config.toml
vocab_size = 7128
hidden_act = "tanh_gelu"
norm_place = "pre"
norm_eps = 1e-05
positions = "rope"
qk_norm = true
attn_scale = 0.125
bias = "none"
parallel_block = true
init = "uniform"
init_std_down = 0.0
learning_rate = 0.0215
beta1 = 0.95
max_seq_len = 1024
doc_mask = true
Each number is 128 + 24 x the weight over its row's rms, rounded and kept within 0 to 255. Layers, rows and columns count from 0. The size above them is the row's rms in percent of the matrix's.

# layer 2 attention query, 448x448, rms 0.237, rows 0-52, columns 256-319
size [103  94  97  89  96  89  96  99 101  98  99 105 102  98 100 105 102 103  97 102 105 103 107 107 105 107 107 113 110 111 109 108 108 111 107 109 107 106 105 105 111 109 106 109 109 110 105 110 112 111 106 111 106]
[[159 145 144 125 128 121 120  83 138 118 121 103 124  96 146 124 139 119 179 113 182  97 179 102 152 140 165 171 142 103  75 104 124 120 119 112 130  95 124 112 137 119 103  93 152 117  97 112 136 162  90  81 160 146 142 116 177 119 136 135 149 148 110 148]
 [122 119 119 101 129  96 124 137 125 103  87 201 136 142 150 172 115 174 108 126 120 175 105 130 124 137 135 137 137 152 112 126 175 158 133 141 150  76 105 138 121  92 159 122  98 126 120 161 155  82 162 136 146 136 110 119 130 120 114  57 123  87 134 168]
 [151 113 134 149 102 152 150  96 114  87 119 153 168 119 102 164 140 153 118  83 152 119 155 147 120 175 150 123 133 133  65 151 127 148 121 113 150 159  98  66 136 113 112 153  99 125 131 131 119 141 125 176 118 167 123 140 150 105 110  80 152 157 111 142]
 [126  89 142 132 140  69 117 139  88 107 130 141 100 140 155 139 138 153 147  59 123 132  94 136 137 168 128  90 134 122 133 141 143 148  60 111 142 156 104 167 133 107 151 101 105 130 153 138 102 120 158 124  80 125 113 126 106 129 110 112 176 128 116 134]
 [177 157 105 147 117 130 111 101 153 134 103  96 156 126 150 148 104 148 116 130 121 111 150 131 165 130  99 130 134 140 117  86  96  93 119 154 110 111  81 132 111 139 112 123 108 126 134 103 134  96  86 121 124 134 111 112  94 128 105 172 142 155  98  96]
 [150  84 106 123 120 106 111 140 107 109  96 176 113 123 164 118 136 190 115  81 126 163 124 111  83 120 143 137 134 163 142 110 126 139 107 124 150 129 150 159 149 147 145 128  95 120 158 138 132 129 162 116 144 136 132 163 114 187  85 146 152 153 109 176]
 [161 156 168  98 147 111 143 132  91 105 153  99 147 151 149 130 137  93 150 159 184 121 164 156 116 101 162 159 138 116 135 145 145 131 106 129 100 131 118 113 153 115 135 106 132 106 133 196 142 123 143  99  90 129 120  97 105 100 171  80 123 135 100 139]
 [136 140 100 115 124 147 142 150 134 110 126 174 149 121 121 104 143 138 120 121 108 119 123 146 110 133 126 133 146 189 158  91 123 151 130 109 133 126 118 118 146 127 117 138 114 129  89 156 153 138  93 151 122 155 114 145 137 142 122 102  89 137  71 180]
 [134 129 140 127 113 128 120 126 150 108 113 147 143 144 156 104 137 158 100  84 153 117  93 116 113 178 148 129 143 118 132 130 115 159  97 130 122 112 110 108 126 106 118 112 140 133 150 157 103 146 122  95 104 118 134 138  92 154  93 161 126 117 127 137]
 [123 106 124 166 100 147 119  97 100 135 137  96 101 151 134 187 102  99 126 109 162 162 122  98 125 107 117 115 171 127 136 105  98 144 130 121 123 136 172 151 116 162 151  92 144 132 174 125 107 178  92 137 140 150 118 132 116 153 131 121 144 134 134  92]
 [134 152 145 145 138  88 158 135 120 135 130 150  97 185 127 157  85 105 104  99 143 138 141 116 147 108 134 130 133 115 157 108 114 106 103 190 137 139  91 128 135 143  94  90 122 131 159 120 159 105 130 140 115 146  77 108 111 125 145 122 127 121 138  97]
 [ 97 141 104 140 143 125 153 154 132 109 115 137  77 118 123 127 159 132  94 127 128 164 106 121 117  85 172 144 116 121 164 133 107 114 118 148  98 142  78  98 120 146 108 141 113 114 144 145 133 195 118 125 143 122 169  67 128 126 108 111 134 157 103 104]
 [139  91  86 119 133 127  92 110 132 179  99 116 116 100 137 136 151 144  98 144  99 124 112 124 104 171 104 111 167 138 123 149 104 116 146 107 141 141 153 163  99 157  91 139 122 111 118 110 163  99 137 125 131 113  89 130 161 140 119 155  89 108 116 140]
 [ 85  90 129 185 130 132  97 109 172 124 157 108 132 133 113 152 122 149 123  99 183 130 153 104 128 132 126 122 115 118 149 157 131 103 122 142 141 152 117 135 165 112 113 148 141 123 128  98 130 138 122 127 149 132 113 125 136  96 140 121 105 153 162 127]
 [106 176 160  67 148 110 125 106 116 110 132 112 152 143 119 133 111  85 143  98 135 112 171 104 141 125 156 136 133 144 143 134 117 117 109  69 109 108 175  99 140 149 116  98  70 143 151 114 137 112 141 109 123 135 146 100  88 128 147 147 139  62 122 116]
 [151 102 165 100 169 115 114  98 125 121 103 135 126 153 107 155 148 184 106 161 150 122 166  93  96 107 130 114 114 154 105 154 167 131 150 141 151 129 117  91 114 159 113  98 122 111 144 131 113 130 114 105 153 136 108 143 124 129 124 148 112 102 125 135]
 [118 204 135 133  74 100 106 158  90 122 161 136 154 153 128 102 125  87 164 108 122 140 138 145 133 106 132 119 127 121 145 112 123 112 139 165  86 112 121  82 114 148 119  92  76 142 114 201 142 126 124 118 100 102 111 119 118 133 117 152 149 139 111 167]
 [133 137 103 129 112 108  94 149 138 133 104 126 139  97 166 139 142 112 119 174 125 162 135 145 103 130 141 180 118  88  93 163 123 156 157 132 119  82 102 106 121 161 119 123 116 133  89 130 128  92 143 143 124 112 166 133 139  83  64 146 123 139 114  93]
 [161 104 125  89 168 129 151  88 190 126 132 131 139 100  93 147 117  92 109 143 128  88 131 175 168 100 162 159 140  90 142  95 115 149 141 152 135 121 147  92 195 129  94 119 154 166  98 138 118 130 117 120 133 153 144 111 123 117 124  76 139 112 102 156]
 [148 101 125 121  99 159 160 115 117 161 153 125 118 155 126 161 115 205  67  86 121 150 133  85 132 137 124 129 149 132 103 136 148 127  90 132 167 114 102 125  66 140 137  96 136 138 147 106 135  97 103 158 127 132 117 144  94 162 106 121 115 126 130 104]
 [ 99 165 123 128  75 138 143 137 141 141 179 124 118 174 174 127 153  98 136 136 157 157  85 126 171 104 142 107 148 111 161 113 131 155 134  93 188  97  74 113 111  72 188 118 147  96 117 147 164 126 139 126 134 127 131 139 116 116 118 140 149  94 101 114]
 [ 70 122 145 116 125 122 143 150 107 128  74 134 130  97 151 132 168 138 134 126 109 123 139 121 143  92 136 139 119 158 115 118 139 165  98 114 123 132 124 144 122 159 136 124 167 128 145 102  69 163 130 230 122 104 132 108 174 140  97  88 121 102  88 117]
 [148 138 123 175 123 108 142  88 119 130 121  83 124 128 135 158 127 139  81 136 107 151 108 110 123 136  96 160  97 139 113  99 149 116 142 138 137 152 142 132  88 140 167 141 108 120 108  97 137  91 133 131 111 140 113 138 110 184  71 119 128 128 128 123]
 [159 113 176 110  70 122 115 126 162 167 135 164 126 123 126  92 109  87 149 124 117 123  62 108 188 138 119 125 103 124  59 115 161 114 163 119 115 181 143 109 135 131 105 131 138 135 130 153 140 124 137 115 133 125 110 120 136 139 145 126  82  92 112 116]
 [135 138 116 118  59 128 145 130 102 143 146  94 111 119 127 143 121 107 137 137 107  70 139 152 188 128 165 129  99 119 112 116  99 157 162 166 132 156  89 120 163 147 118 152 128 147 148  79 110 131 131 140 136 160  87 130 146 104 166 113 160 148 148 148]
 [149  89 149 127 165 129 119 152  73  92 162 144 129 126 107 140 120 147 123 141 182 152  65 123 107 147 100 140 109 173 128 106 146 149 110  93 118 140 117  98 132 111 143 121 105  91  77 114 165 143 200 101 157 166 184 113 116 101 138 141 130 148 158 109]
 [147 118 129 124 135 143 128 149 145 114 147 177 146 117  92 104 129 148 150 160  92 109 121 126 111  69 140 116 142 101  87 132 133 114 119 159  75 153  91 137 119 143  83 117  99 145 106 126 109 152 131  97 159 141 129 116 121 124 139 128 154  91  85 135]
 [118 161 162 119  77 126 111 138  93  94 102 103 130 137 126 126 116  98  94  89 171 165 126  81 121 134 152 113 123 141 119 146 143 143 112 129 119 124 143 120 154 186 106 116  93  79 146 144 155 118 149 130 160 131 155 148 149 144 131 128 107 121 148 128]
 [105 142 118 193 120  81 141 144  98 152 121 121 178  94  84 173 164 133 127 164 165 121 118 145 181  93 156 124 103 108 117  87 136 108 137 128  89 146 120  90  96 110 199 113 119 114 139 182 135 159 124  99 130 143 117 126 124 144 114 109  80 109 136 165]
 [117 135 111 140 132 138 146 125 118 118 117  90 146 172 128 179 116 167 129 132 132 145  94 125 134 118 145 137 132 134 176 151 146 116 146 143 134 167 148  99 108 109 136 129 130 129 136 152  87 100 159 114 144 139 134  92 115 139 133 118  94  96  92 101]
 [201 111 131 122  88 152 116 131 124  80 119 168 138 113 142 154 121 140 174 145 118 124 122  98 119 123 140 138 153 110 106 149 101 138 168 113 160 151 132 162 131 121 139 164 137 123 115 140 109 106 106 117 160 120 133 139 116 117 113 162 184 120  93 121]
 [ 95 101 115 138 133 103 155 187  91 109 155 114  80  65 182  85 133 152 165 162 137  90 168 156 120 129 134 136 118 142 122 147 123 164 134  92 182 107 153 114 141 125 135 111 118 126 134 117 115 163 138 113 114 137 119 172 161 156 134 148 103 139 169 149]
 [109 121 144 137 119 119 135 141 153 114  91 145 146 108 122 163  95 144  98 146 147 100 178 101 141 120 112 147 115 150  78 149 118 111 115 171 123  99 165 140 118 136 142  82 103 113 159 159 190 164 110 127 129 124  93 103 122 131 151 124 124 155  81 131]
 [141 130 137 167 188 143 115 159 119 147 173 146 130 134 151 137 116 111  92 113 165 148 154 121 129 141 120 193 114 124 158 117  96 128 157 167 128 166 132 106 142 109 100 131 131 127 105  94 177 128  97 114  91 133 134 140 135 160 126 117 114 145  95 138]
 [123 152 137 130 111 112 133 165 134 145 156 102 154 152  91 110 107 116 168 111 134 139  70 165 103 152 127 120  87 140 154  97 145 145  71  95 155 141 127 120 139 157 137  86 119 151 137 106 135 138 121 136 122 129  86 146 147  92 155 121 140  85 115 163]
 [110  97 142 133 110 126 101 163 128 172 125 143  71 104 119 125 131 144 134 127  98 127 153 112 146 125 133  81 130 129 116 130 129 165 103 143 100 141 138 111 131 124 134 100  99 153 106 159 163  94 170 153 127 101 131 132  62 115 142 102 180 157 143 120]
 [144 131 175 144 114 151 116  71 116 119 119 155 139 145 136 121 121 143 138 156 102 146 156 127 145 110 130 168 136 100  95 111 126  91 140 111 110 169  80 127 148  90 140  76 141 140 144 136 138 123 134 128 116 137  87 164 139 139 101 129 124 123  96 137]
 [148  61 120 113 129 152 109 138 154 141 111 132 131 161 102  91 136 138 129 131 104  92 126 117 117 127 118 214 131 107 159  99 147  93 158 113 164 113 144 156 154  91 125 120 153 116  84 149 142  67 101 145 149 124 130 124  88 124 143 113 119  74 104 133]
 [178  89 142 149 136 132 120 162 111 147 127 152 104 137 116  91  95 128 126 100 105 128 160  99 156 147 121 121 114 160 113 173 100  66 179 114 139 120 142 142 126 112 141 141  72 160  90 134 105  72 126 154 139 144 137 128 146 170 125  83 108 130 112 123]
 [137 119 121 134 110 108 128 164 118 157 162 130 156 137 122 140 129 143  86 129 114 137 151  96 172 168 125 106 143 139 110 112 133 131 137 123 119 162 155 121  85 124 109 157 129  98 135 145 124 131 105 123 130 118 118 109 112 102 113 128 127 123 155 125]
 [ 97 110 118 145 139 150 202 100 129 174  99 136  96 114 133 104 110 135 174  82 144 175 144 101 147 115 186 163 151  93 118 102 130 114 158 168  94 142  99 122  88  95  97 121 148 119 110 145 160 138 103 152 133 141 111 141 141 145 178 103 111 129  66  95]
 [155 164 162 120 153 116 130 103 157 100 129 129 111 135 133 147 137 119 155  97 123 153 140 157 174 124 104 153  97 117  96 105  99 101 133  98 135 129 135 120 169 142 152 134 134 132  88 127 153 139  98 136 151 133 167 131 137 119 110 116 114 135  97 109]
 [101 170 110 124 143 181 114 163 154 129 125  92 153 172 122 123 133 105 133 196 110 112 159 148 109 115 119 156 110 122 105 116 119 110 114 115 103 120 146 134 141 150 134 108 116 126  88 131 134 146 146 154 115 156 143 105 108 133 147 151 125 140 160 187]
 [100 183 128 123 156  92 151 125 141  56 157 167 126 139 131 141 129 168 141 109 115 100 139 149  77 141 132 115 157 105  87  97  69 131 113 127 112 130 135 114 109 144 105  47 175 125 114 133 122 102 115 104 149 136 141 153 125 128 126 117 153 146 103  69]
 [ 75  79 113 121 158 114 173  95 148  87 117  52 116 121 114 138  97 104 145 101  96 122 140 146 118 135  86 119 135  92  96 145 131 116 112 154 119 158 112 136 125 152 145 111 129 135 133  87 159 100 128  90 111 115 176 116 121 120 143 126 134 116 103 135]
 [102 145  97 146 143 135 116 120 159 130 124 139 114 143 120 168 117  91 130 129 131 128 125 137  76 125 143 143 139 115  87 154 138 122 133 141 125 143 130 117 137  92 110 168 153 134 144  97  97  93 135 107 143 105  82 116 138 209 132  96  72 119 135 138]
 [ 95 179 126  96 151 117 125  99 107 104  99 114 128 128 129 124 135 130 124 154 132 123 148 143 112 139 155 115 110  91  90 165 166 105 121 109 130 144 162 155 135 182 105 146  86  89 119  96  90 113 149 115  67 156 127 164  96 123  65 125 109 183 131 114]
 [124 119 117 124 134 157 125 170 133 115 152 106 106 111 144 129 156 100 142 135 149 131 136 164 129 163 123 111 127 123 117 116 117 116 128 148 139 113 143  92 135  92 144 136  79 140 139  97 121 171 124 112 142  96  93 140 122 185 186 141 114 145 112 119]
 [119 116  90 188 171  97 125 126 131 106 141 126 153 143 108 101 148 125 103 116 119  95 132 145 170 128 123 105 137 133 110 118 151  84  85  89 121 103 119  72 144  99 144 126 134 147 135 128 148 110 161 101 148 142 170 145 165 109 110 118 155 169  88  98]
 [159 103 152 161  85 131 116 121 112 115 108 121 183 125  96  96 126 147  94  77 137 144 138  88 137  98 157 121 103 116 136 103 101 187 143  85 151 149 142 122 109 145 106 142 135 111 123  64 132 126 165 136  94 123 119  71  89 210 168 106 100 134 156 112]
 [110 123 133 166 119 111  75 161 131 154 130 110 137 127 117 136  94 177 164 141 126 141 104 123  99 170 114 153 155  90 113  87 127 132 134 165 134 170 113 142 134 138 110 106 146 154 123 153 167 135 138 101 130 131  89 144 146 122 120 159 115 126 141 116]
 [ 77 129 119 195 139 106 149 115 112 140 144 108 124 134  79  73 141 152 120 140 105 108 118 151 129 141 110 145 123 163  95 164 136  98 137 114 102 144 129 134 145 120 133 134 131  98  94 145 126 148 129 125 123 110 140 108 138 177 120 114 125  96 122  80]
 [134 107 148 104 145 112 135 113 123 110 144 117 110 142  85 144 153 163 162 146  87 123 143 154 174 123 136 137  92  99 136 146  90 113 101 100 103 122 156 113 111 121 117 152 122 145 107 139 137 136 164 104 125 116 117 104 147 106 119  75 114  96 109 168]]
# layer 2 attention key, 448x448, rms 0.234, rows 0-51, columns 256-319
size [ 90  93  93  93 101  91  90  95 104 100 107 100 106 101 104 113 113 102 112 108 108 107 105 109 104 105 108 110 109 107 107 110 109 106 109 104 108 106 107 105 107 110 108 105 107 108 105 105 108 110 106 108]
[[121 112 157 113 131 140 149 157 155 114 127 105 140 122 130 132 143 112 189 153 131 118 151 111 119 125 118 148 107 169 137 102 149 119 142 113 180 130  97 150 177  86 136  99 122 112 137 135 134  84 165 136 104 127 134 129 164 173 138  73  98 126 137 136]
 [150 148 126 137 116 135 125  81 125 151 105 110 120 100 109  89  96 100 139  99 159 120 128 107 141 125  93 145 158 139  84 114  96  87 168 109 167 124 130 144 142 117 136 144 147 152  98 123 133  97 105  81  49 171 149  91 160  71 145 137 138 162  98 115]
 [110 127 155 138 149 170 127  77 144 180 138 130 128  94 123 124 151 117 125 170 151 149 132  94 166  95 146 134 155 128 148 139 138 118 144 125 144 132 118 131 118 124 116 142 153 147  66 144 177 129 112 111 134 135 140  93 119 129 130  93 141 157 110 108]
 [117 132 128 122 147 108 141 125 119 129 182 113  99 132 164 174 136 112 113 111 128 138 123 117 148  99  89  82 118  84 142 167 143 140 129 143  99 116 107 117  93 116 125 143 134 159 138 150 120 124 114 136 158 128 143 123  60 129 106 154 152 145 114 148]
 [161  52 125 130 119 167 117  99 148 122 110 141 136 123 125 129 159 142 125 132 141 113 167 126  96 145 101 149 118 155 131 126 110 142  92  98 169 128 103 152 128 150 119  97 131 129 158  93 113 178 144 151 144 131 163 150 149 113 117  99  97 114  88 104]
 [139 120 148 157  74 141 133 129 114 132 135 149 120 148 151 116 124  80 155 105 122 106 138 123 141 138  96 135 174 107 119 109 111  89 133 144 133 117 105 110 123  96 185 123 123 132 129 117 132 133 118 126 145 123 154 129 104 140 118 104 111 103 154 162]
 [111 150  75 109 115 149 113 124 130 123  86 140 165 102 160 138  72 142 175 106 146 168  64 182 157 126  96  96 138 115 155 117  85 157 125 172 156 107 167 143 153 148 144 137 146 137  98 125 143  91 159 139 128 130 125 105 187 121  83 135 123 134 121 113]
 [131 110 146 138 138 116 104 133  88  99 186 137 113 173  93 173 158 135 128 110 120 130 163 114 118 140 105 103 162 143 117 112 154 110 112 140 137 167 145 135 101 123  75 169 101 133 135 100 127  93 170 122  97 100 141 130 145 135 125 106 147 138  97 129]
 [ 76 153 128 130  81  92 146 109 118 143 101 172 156 132 144 151 147  85 123 152 125 126 104 129 151 113 159 158 104 151 117 119 141  90 145 122 150 115 134 132 161 143 135 141 141 137 139 110 141 158 124 135 137 139 127  97  97 137 104 130  90 123 183  79]
 [ 77 130 155 153 126 137 108 122 149 110 142  73 146 111 149 139  79 125 131  98  82 143  61 133 132 189 127 155 156  96 107 118 150  89 137 139 122 127  86 131  99 100 168 125 130  96  91 151 116 163 138  96 125 110 108 140 154 103 113 133 149 145 137 142]
 [149 180 126 128 151 171 121 171 129 115 120 123 131 127 120 148 100 163 155 144 141 169 113 165 121 133 140  81 127 119 156 117 127 114 141 153 125  97 139 113 117 101 120 112 165 151 136 171  96 132 137 144 134 182 125  96 105 131 201 147  91 128 149 186]
 [124  92 131 131  92 118 143 152 124 105 125 140 121 148 126 146 120 140 141 140 157 130 116 141  86 134  94 118 144 108 137 126 170 137 122  88 153 166 127 146 109  97 115 134 149 124 126 132  99 187 158 117 169 105 173  82 118 163 132 113 131 108 115 125]
 [121 151 146 129  75 113 132  98 108 128  96 134 144 169 147 113 128 110  97 201 139 123  49 102 129 151 151 117 124  89 107 157 162  90 106 111  95 159 121 165 155 155 136 146 139 124 136 116 120 141 126 111 156 147 157 155  90 141 152 118 127 135 124 136]
 [122 127 137 109 135 119 114 157 118  79  95 122 143 107 130 142  95 125 130 143 122 106  55 163  99 135 110 115 131 112 156 125  97 120 159 113  90 124 152 123 154 172 141 131 127 133 164 157 149 122 110 151 138 128 132 136 152  90  94 109 129 104 111 130]
 [ 93 122  80 150 144  81 106 171 141 147 142 148 161 122 132 144 108 121 134 144 109 112 151  84 142 170 138 149 158 123 110  99 117 127 128  88 132 127 147 119 122 167 118 157 155 110  82 138 135  73 143 112 130  97  99 117 172 124 124 119 145 129 131 122]
 [135 142 147 130 136 156 124 151  78 123  92 117 162 131 125 138  93  96 149 136 140 151 170 144 118 130 141 127 156 117  93 124 117 120 112 197 151 139 188 136 128 123 157 154  96 132 123 121 126  91 181  81 129  97 120 139 105 101 152 141 130 129 104 113]
 [152  99 116  71 146 108 120  96 123 102 147 142 116 121 141 113 146 102 143 117 180 106 119 104 132 147 139 103  95  95 158 107 120 104 109 113 135 131 137 141 171 127 144 142 110 118 144 146 109 113  88 134 166 166 160 123  93 115 176 135 137 138 121 160]
 [152 114 134 151 128 168  93  95 109 115 117  94 126 136 157 143 170 165 158 126 171 113 170 106 117 115 120 142 144 105 146 136 132  73  91 121 175 139 136 166 104  92 123 171 121 121 149 123 143 128 143 103 144 105 167 106 140 107 135 146 120 148 144  99]
 [154 131 116 109  74 136 116 130 160 131 146 126 104 165 143 161 150 165  91  94 147 135  97 120 101  97 147 174  80 146 116 133 125 131 105 161  92 133 107 125 152 104 127 109 113 134 150 125 121 127 120 153  88 138 108 140 161 105 124 113 149 142 122 157]
 [134  94 156 129  92 171 131 137 140 141 137 180 142 167  92 123  81 103 143 132 187 121 164  93  94 160 134 170 122  81 143 162 168 137 134 157  99 109 150 117  98 100 113 125 144 119 140 139 137 165  74  91 151 110  80 120 119  91 168 140 134 112 164 135]
 [128 131 159 141 139 122 117 107 107 104 145 120 173 116  56 148  99 121  76 122 125 130 111 132 143 126 119 150 150 128 132 152  86 171 117 153  87 124 129 181 111 173 122 113 123  87 147 119 159 133  86 153 134 163  93 139 121 125 144 160 113 144 153 106]
 [127 114  99 100 115 153 151 124 107 112 154 169 102 149 146 163 120 155 102 144 115 101 163 139 116 136 129 133 159 124 143 136 109 156  84 150 121 143 139 107 126 136 128 106 126  81 129 129 135 136 114  98  81 134 138 148 144 108 110 113 112  82 151 164]
 [148 128 117 127 111 131 149 147 105 129 183 178 137 141 139 151 122  85 132 120 133  98 107 134 134 114 113 132 112 148 146 142 130 166 107 154 138 174 135 125 143 106 107 135 140 132  99 123  99 105 146 118 137 174 120 109 148 126 104 135 143 159 131 160]
 [106 125  98 157 174 120 132 113 108 180 109  98 181 122  96 129 124 146 150 112 120 109 172 141 126 114 177 108 132 110 134 161 117 146 137 131 125 113 113 151 126 111 129 125 161 165 139  98 134 147 110  89 148 100  96 130 158  90  85 147 137 149 135 137]
 [127 136 129 105 128 110 126 134 122 106 153 145 156 117 140  90 123 146 143  94 130 144  74 129 100  93 152 137 119 173 155 148 150 130 108 102 131 155 127 127 158 140 140  80 134 121 127 174 126 117 120 142 129 133  99  86 127 115 114 130 116  81 123 171]
 [ 78 160 109 104 121 156 119 138 150 139 125 102 111 146 160 138 111  62 128 115  95 152 123 140 140 180 122  90 139 137 154 123 117 120  82 105 140 130  97 134  77 145 116 148 154 100 138 138 117 167 110 176 108 108 138 138 136 119 123 119 121 150 138 143]
 [103 181 127 168 118  94 115 131  93 107 146 124  96 148 139 182 136 101 120  89 122 162 160 104 174 140 130 152 109 165 137 112 117 124 119 116 101  81  40 147 104 127 151 143 170 123 109  80 123 164 145 107 107 122 159 118 119 122 154 171 122 114 161  72]
 [123 151 130 141 130 127 114 130 152 117 117 127 154 131 149 159 123 175 159 165 118 137 104 153 112 188 186 106 122 145 134 116 107 151 160 117 147 135 131 123 114 132  97 131 119 145  94 141 137 113 161 136 101 132 180 143 163 116 116 142  93 106 132 128]
 [122 136 109 130 134 120 148 157 129 146 158 112  85 140 166 112  94 125 120 122 123 148 163 126 132  96 156  90 118 147 151 125 135 121 139 159 133 111 138 143 139 119 134 117 139 124 127  88 173  88  97 114 125 109 136  82 138 109 125  89 112 164 130 162]
 [165 138  99  90 135 118 132 101  99 110 115 117 130 170 116 106  70 144 131 146  96 121  94 129 168 123 122 117  76 138 156 130 129 106 116 112 120 134 126 170  97 124 128 148 117 137 104 169 176 151 120 143 124 116 118 140 101 140 113 131 146 103  96 108]
 [107 105 138 105 108 150 104 134 138 107 105 163 116  96 132 119  74 139 100 132 164 119 158  98 123 168 132 120 120 150 133 113 131 155 111  84 147  78  97 102 151 117 113 140 120 133 137 163 102 119 134  60  64 120 143 122 128 121 146  77 119  96 114 134]
 [138 116 127 108 107 146  95 104 133 134 172 151 140 158  96  97 121 135 153  85 139  95 152 132 121 138 137 148 131 122 116 108 151 139 162 127 155 172  96 115 126 111 164 148 113  99 153 108  95  78 119 114  86 102 126 106 114 145 161 115 115 131 126 129]
 [130 149 119  94  81 152 123 124 135 189 113 126 118 157  89 116 161 100 136  98 106 128 104  72 100 149 136  87 146 131 126 162 119 105 121  96 146  96 115 149 171 160 146  96 147 119 102 109 133 159 148 102 121 130 102 142 111 137 175 116 121 123 187 123]
 [127 135 132 114  67 130 148 100 102 139 140 138 138 111  62 150 158 132  86 116 106 139 121  99 108 123 140 141 134 112  94 142 109 125 111 153 178 132 130 149 125 139 158 135 132 166 146 158  96 119 139 118 117 148 151 117 124 120 133 125 130 138 165 101]
 [102 134 146 156 149 149 177  93 112 124 120 143 143  83 104 137 153 117 111 142 122 137 100 129 135 130 117 115 132 109 117 156 131 138  61 174 119 126 121 136 124  92 111 133 149 135 140  93 113  85 129 133 118  99 117 141  77 123  78 134  90 134 154 113]
 [121 110 130 114 129  99 123 141 123 160 108 136 135 137 128 135 160 167 164 158  87 122 166 143 153 135 129  99 156 151 138 100 113 104 148 160 131 152 137 133 135 128 163 165 131 114 159 131 139 117 127 113 122 114 131 162  82 129 142 127 159 102 184 119]
 [176 102 112 114 148  89 109  98 139 135 106 115 137 102 183 119 132 150 139 122 138 129 133 136  93  98 104 133 131 140 137 149 134 160  78 151  98  69 149 145 149 109 100 118 154  86 120 121 149 128 132 128 144 152  87 105 155 143 120 150 120 135 111 119]
 [124 105 115 114 120 124 134 119 125 119 141 121 125 153 170 173 132 115 149 111 146 137 119 147 167 111 140 124 156 167 130 139 103 147 127 129 110 117 127  88 160 108 152 123 116 138 135 160 107 133 137  92 127 137 110 166 177 130 149 151 120 116 113 102]
 [136 167 163 151 154 166 123 106 100 119 120 150 155 117 161 149 136 121 122 174 115 108 134 121 131 112 131 168 143  70 159 104 158 122  57 130  87 163 148 128  95 119 140 137 118 145 125 129 131 118 100  86 142  94 121 166 121  84 115  85  65 108 113  91]
 [133 105 142 114 124 122 119 116 113 142  63 124 135  98 133  70 133 123 119 135 197 110 130 138 109 130  69 108 108 107 146 154 102 117 137 122 155 119 164 145 138 114 118 115 145 113 125 149 150 137  86 142 128 137 123 124 113 146 142 190 143 120 141 148]
 [172  86 134 123 128  99 109 135 154 134 181  80 148 127  94 134 161  88 136 116 139 122 150 125  85 155 141 118 159 146 122 143 117 162  94 100 116 131 161 156 117 100  74 105 127 120 106 152 109 102 151 157 147 113 137 132 104  96  97 161 117 129 108 133]
 [ 92 170 116 106 130 138 172 113 104 142 152 140 147  96 162 122 138 104 188  93 128 138 161 111 110 115 150 123 122 142 103 147 101  99  91 115 151 147 146 156 102 156 122 130 106  95 134 104 127 127 135 101 127 106 146 107 129 146 150 113 141 123 148 144]
 [111 178 131  82 126  88 110 103 103 131 163 157 131 112 153 141 134 133 102 175 146 122 158  97  74 114 165 119  97 121 169 163  98 142 172 104 141 143 153 178 120 138 141 137 101 117 105  77 113 172 160 110 147 118 169 110 198 115 105 129  86 119 116 145]
 [126 127 137 126 128 122 114 130 136 134 136 106 103 106 131 143 114 118 139 116 129 152 129 122 123 105 153 142 133 116 125 127 139 112 120 133  90 109 142 104 138 118 114 149 109 133 121  72 136 128 100 129 114 158 112 159 124 205 153 130 111 114 121 143]
 [120 125 116 146 146 114 128 141 137 151 105  96 153 116 131  93 145  79 155 117 146 158 151 139 111  93  99 125 176 111 151  90 145 133 119 124 167 123 124 117  89 145 103 140 123 135  46 129 151 115 127 127 100 127 113 105 137 109 175 132 184 146 124 138]
 [177 118 158  99 203 105 168 108 127 127 145 102 119 107 132 120 139 125 149 124  67 161 125  96 157 186 140 113  96 136 147 126 163 122 110 111  98 111 109 108 124 105 112 125 100 118 102 115 110 149 105 162 122 119 100 128 142 109 130  91 173 144 117 124]
 [134 107 145 106 102 155 183 150 147 177 177  83  68  87 125 154 142 125 124 133 110 127 108 115 151 145 113 138 147  85 150 110 142 125 137  90 121 127 110 136 167 176 152 141 129 138 121 164 134 140 102 132 121 138  95 122 159 121 158 145  71  96 147 128]
 [109 109 150 117 116  73 135 116  60  97 113 163 169 158 114 152  98 148 155 151  79 131 121 140 136 146 112  97 106 141 103 159 117 100 136 142 119 141 119 130 175 154  80 148 168 135 104 124 157 129 105  90 157 151 150 127  98 121  89 144 128 126 165 122]
 [143 118 138 156 115 116 167 127  97 113  88 123 134 144 154 135 137 128 131 129 164 176 134 181 122 155 144 105 161 116 142 119 148  97 144 133 118 170 115 162 183 102 119 125  84 102 120 135 135 131 146 139 120 178 140 137 126 123 137 155 115 126 134 150]
 [ 97  99 137 110 135 157 136 136 180 116 156 163 129 163 132 100 107  99 118 104  91  79 135 152 116 146 155  75 167 116 106 142 144 141 119 106 139 125 126 148 144 138 106 124 127 109 157 136  93 132 147 112 113 144 135 117 149 113  99 151 165 155 133 144]
 [171 146 141 124 120 128 119 103 103 140 157 116 149 137 114 118 114 108 140 115 125 122 138  83 100 117 121 131 111  86 122 121 179 163 131 122 142  87 118 132  89 120 123 160 151  86 100 132 161 114 146 133  89 119 137 135 148 131 127  74 197 135  83 108]
 [178 112 106 107 130 137 129 153 126 117 130 122 145 144  96 170 140 165 113 152 118 126 124  91 132 142  88 159 147 123 123  78 104 117 102 113 127 148 175 155  91 152 104 133 124 108 130 118  88 106 121 119  91 108 115 137 116 134 139 152 133 130 136  77]]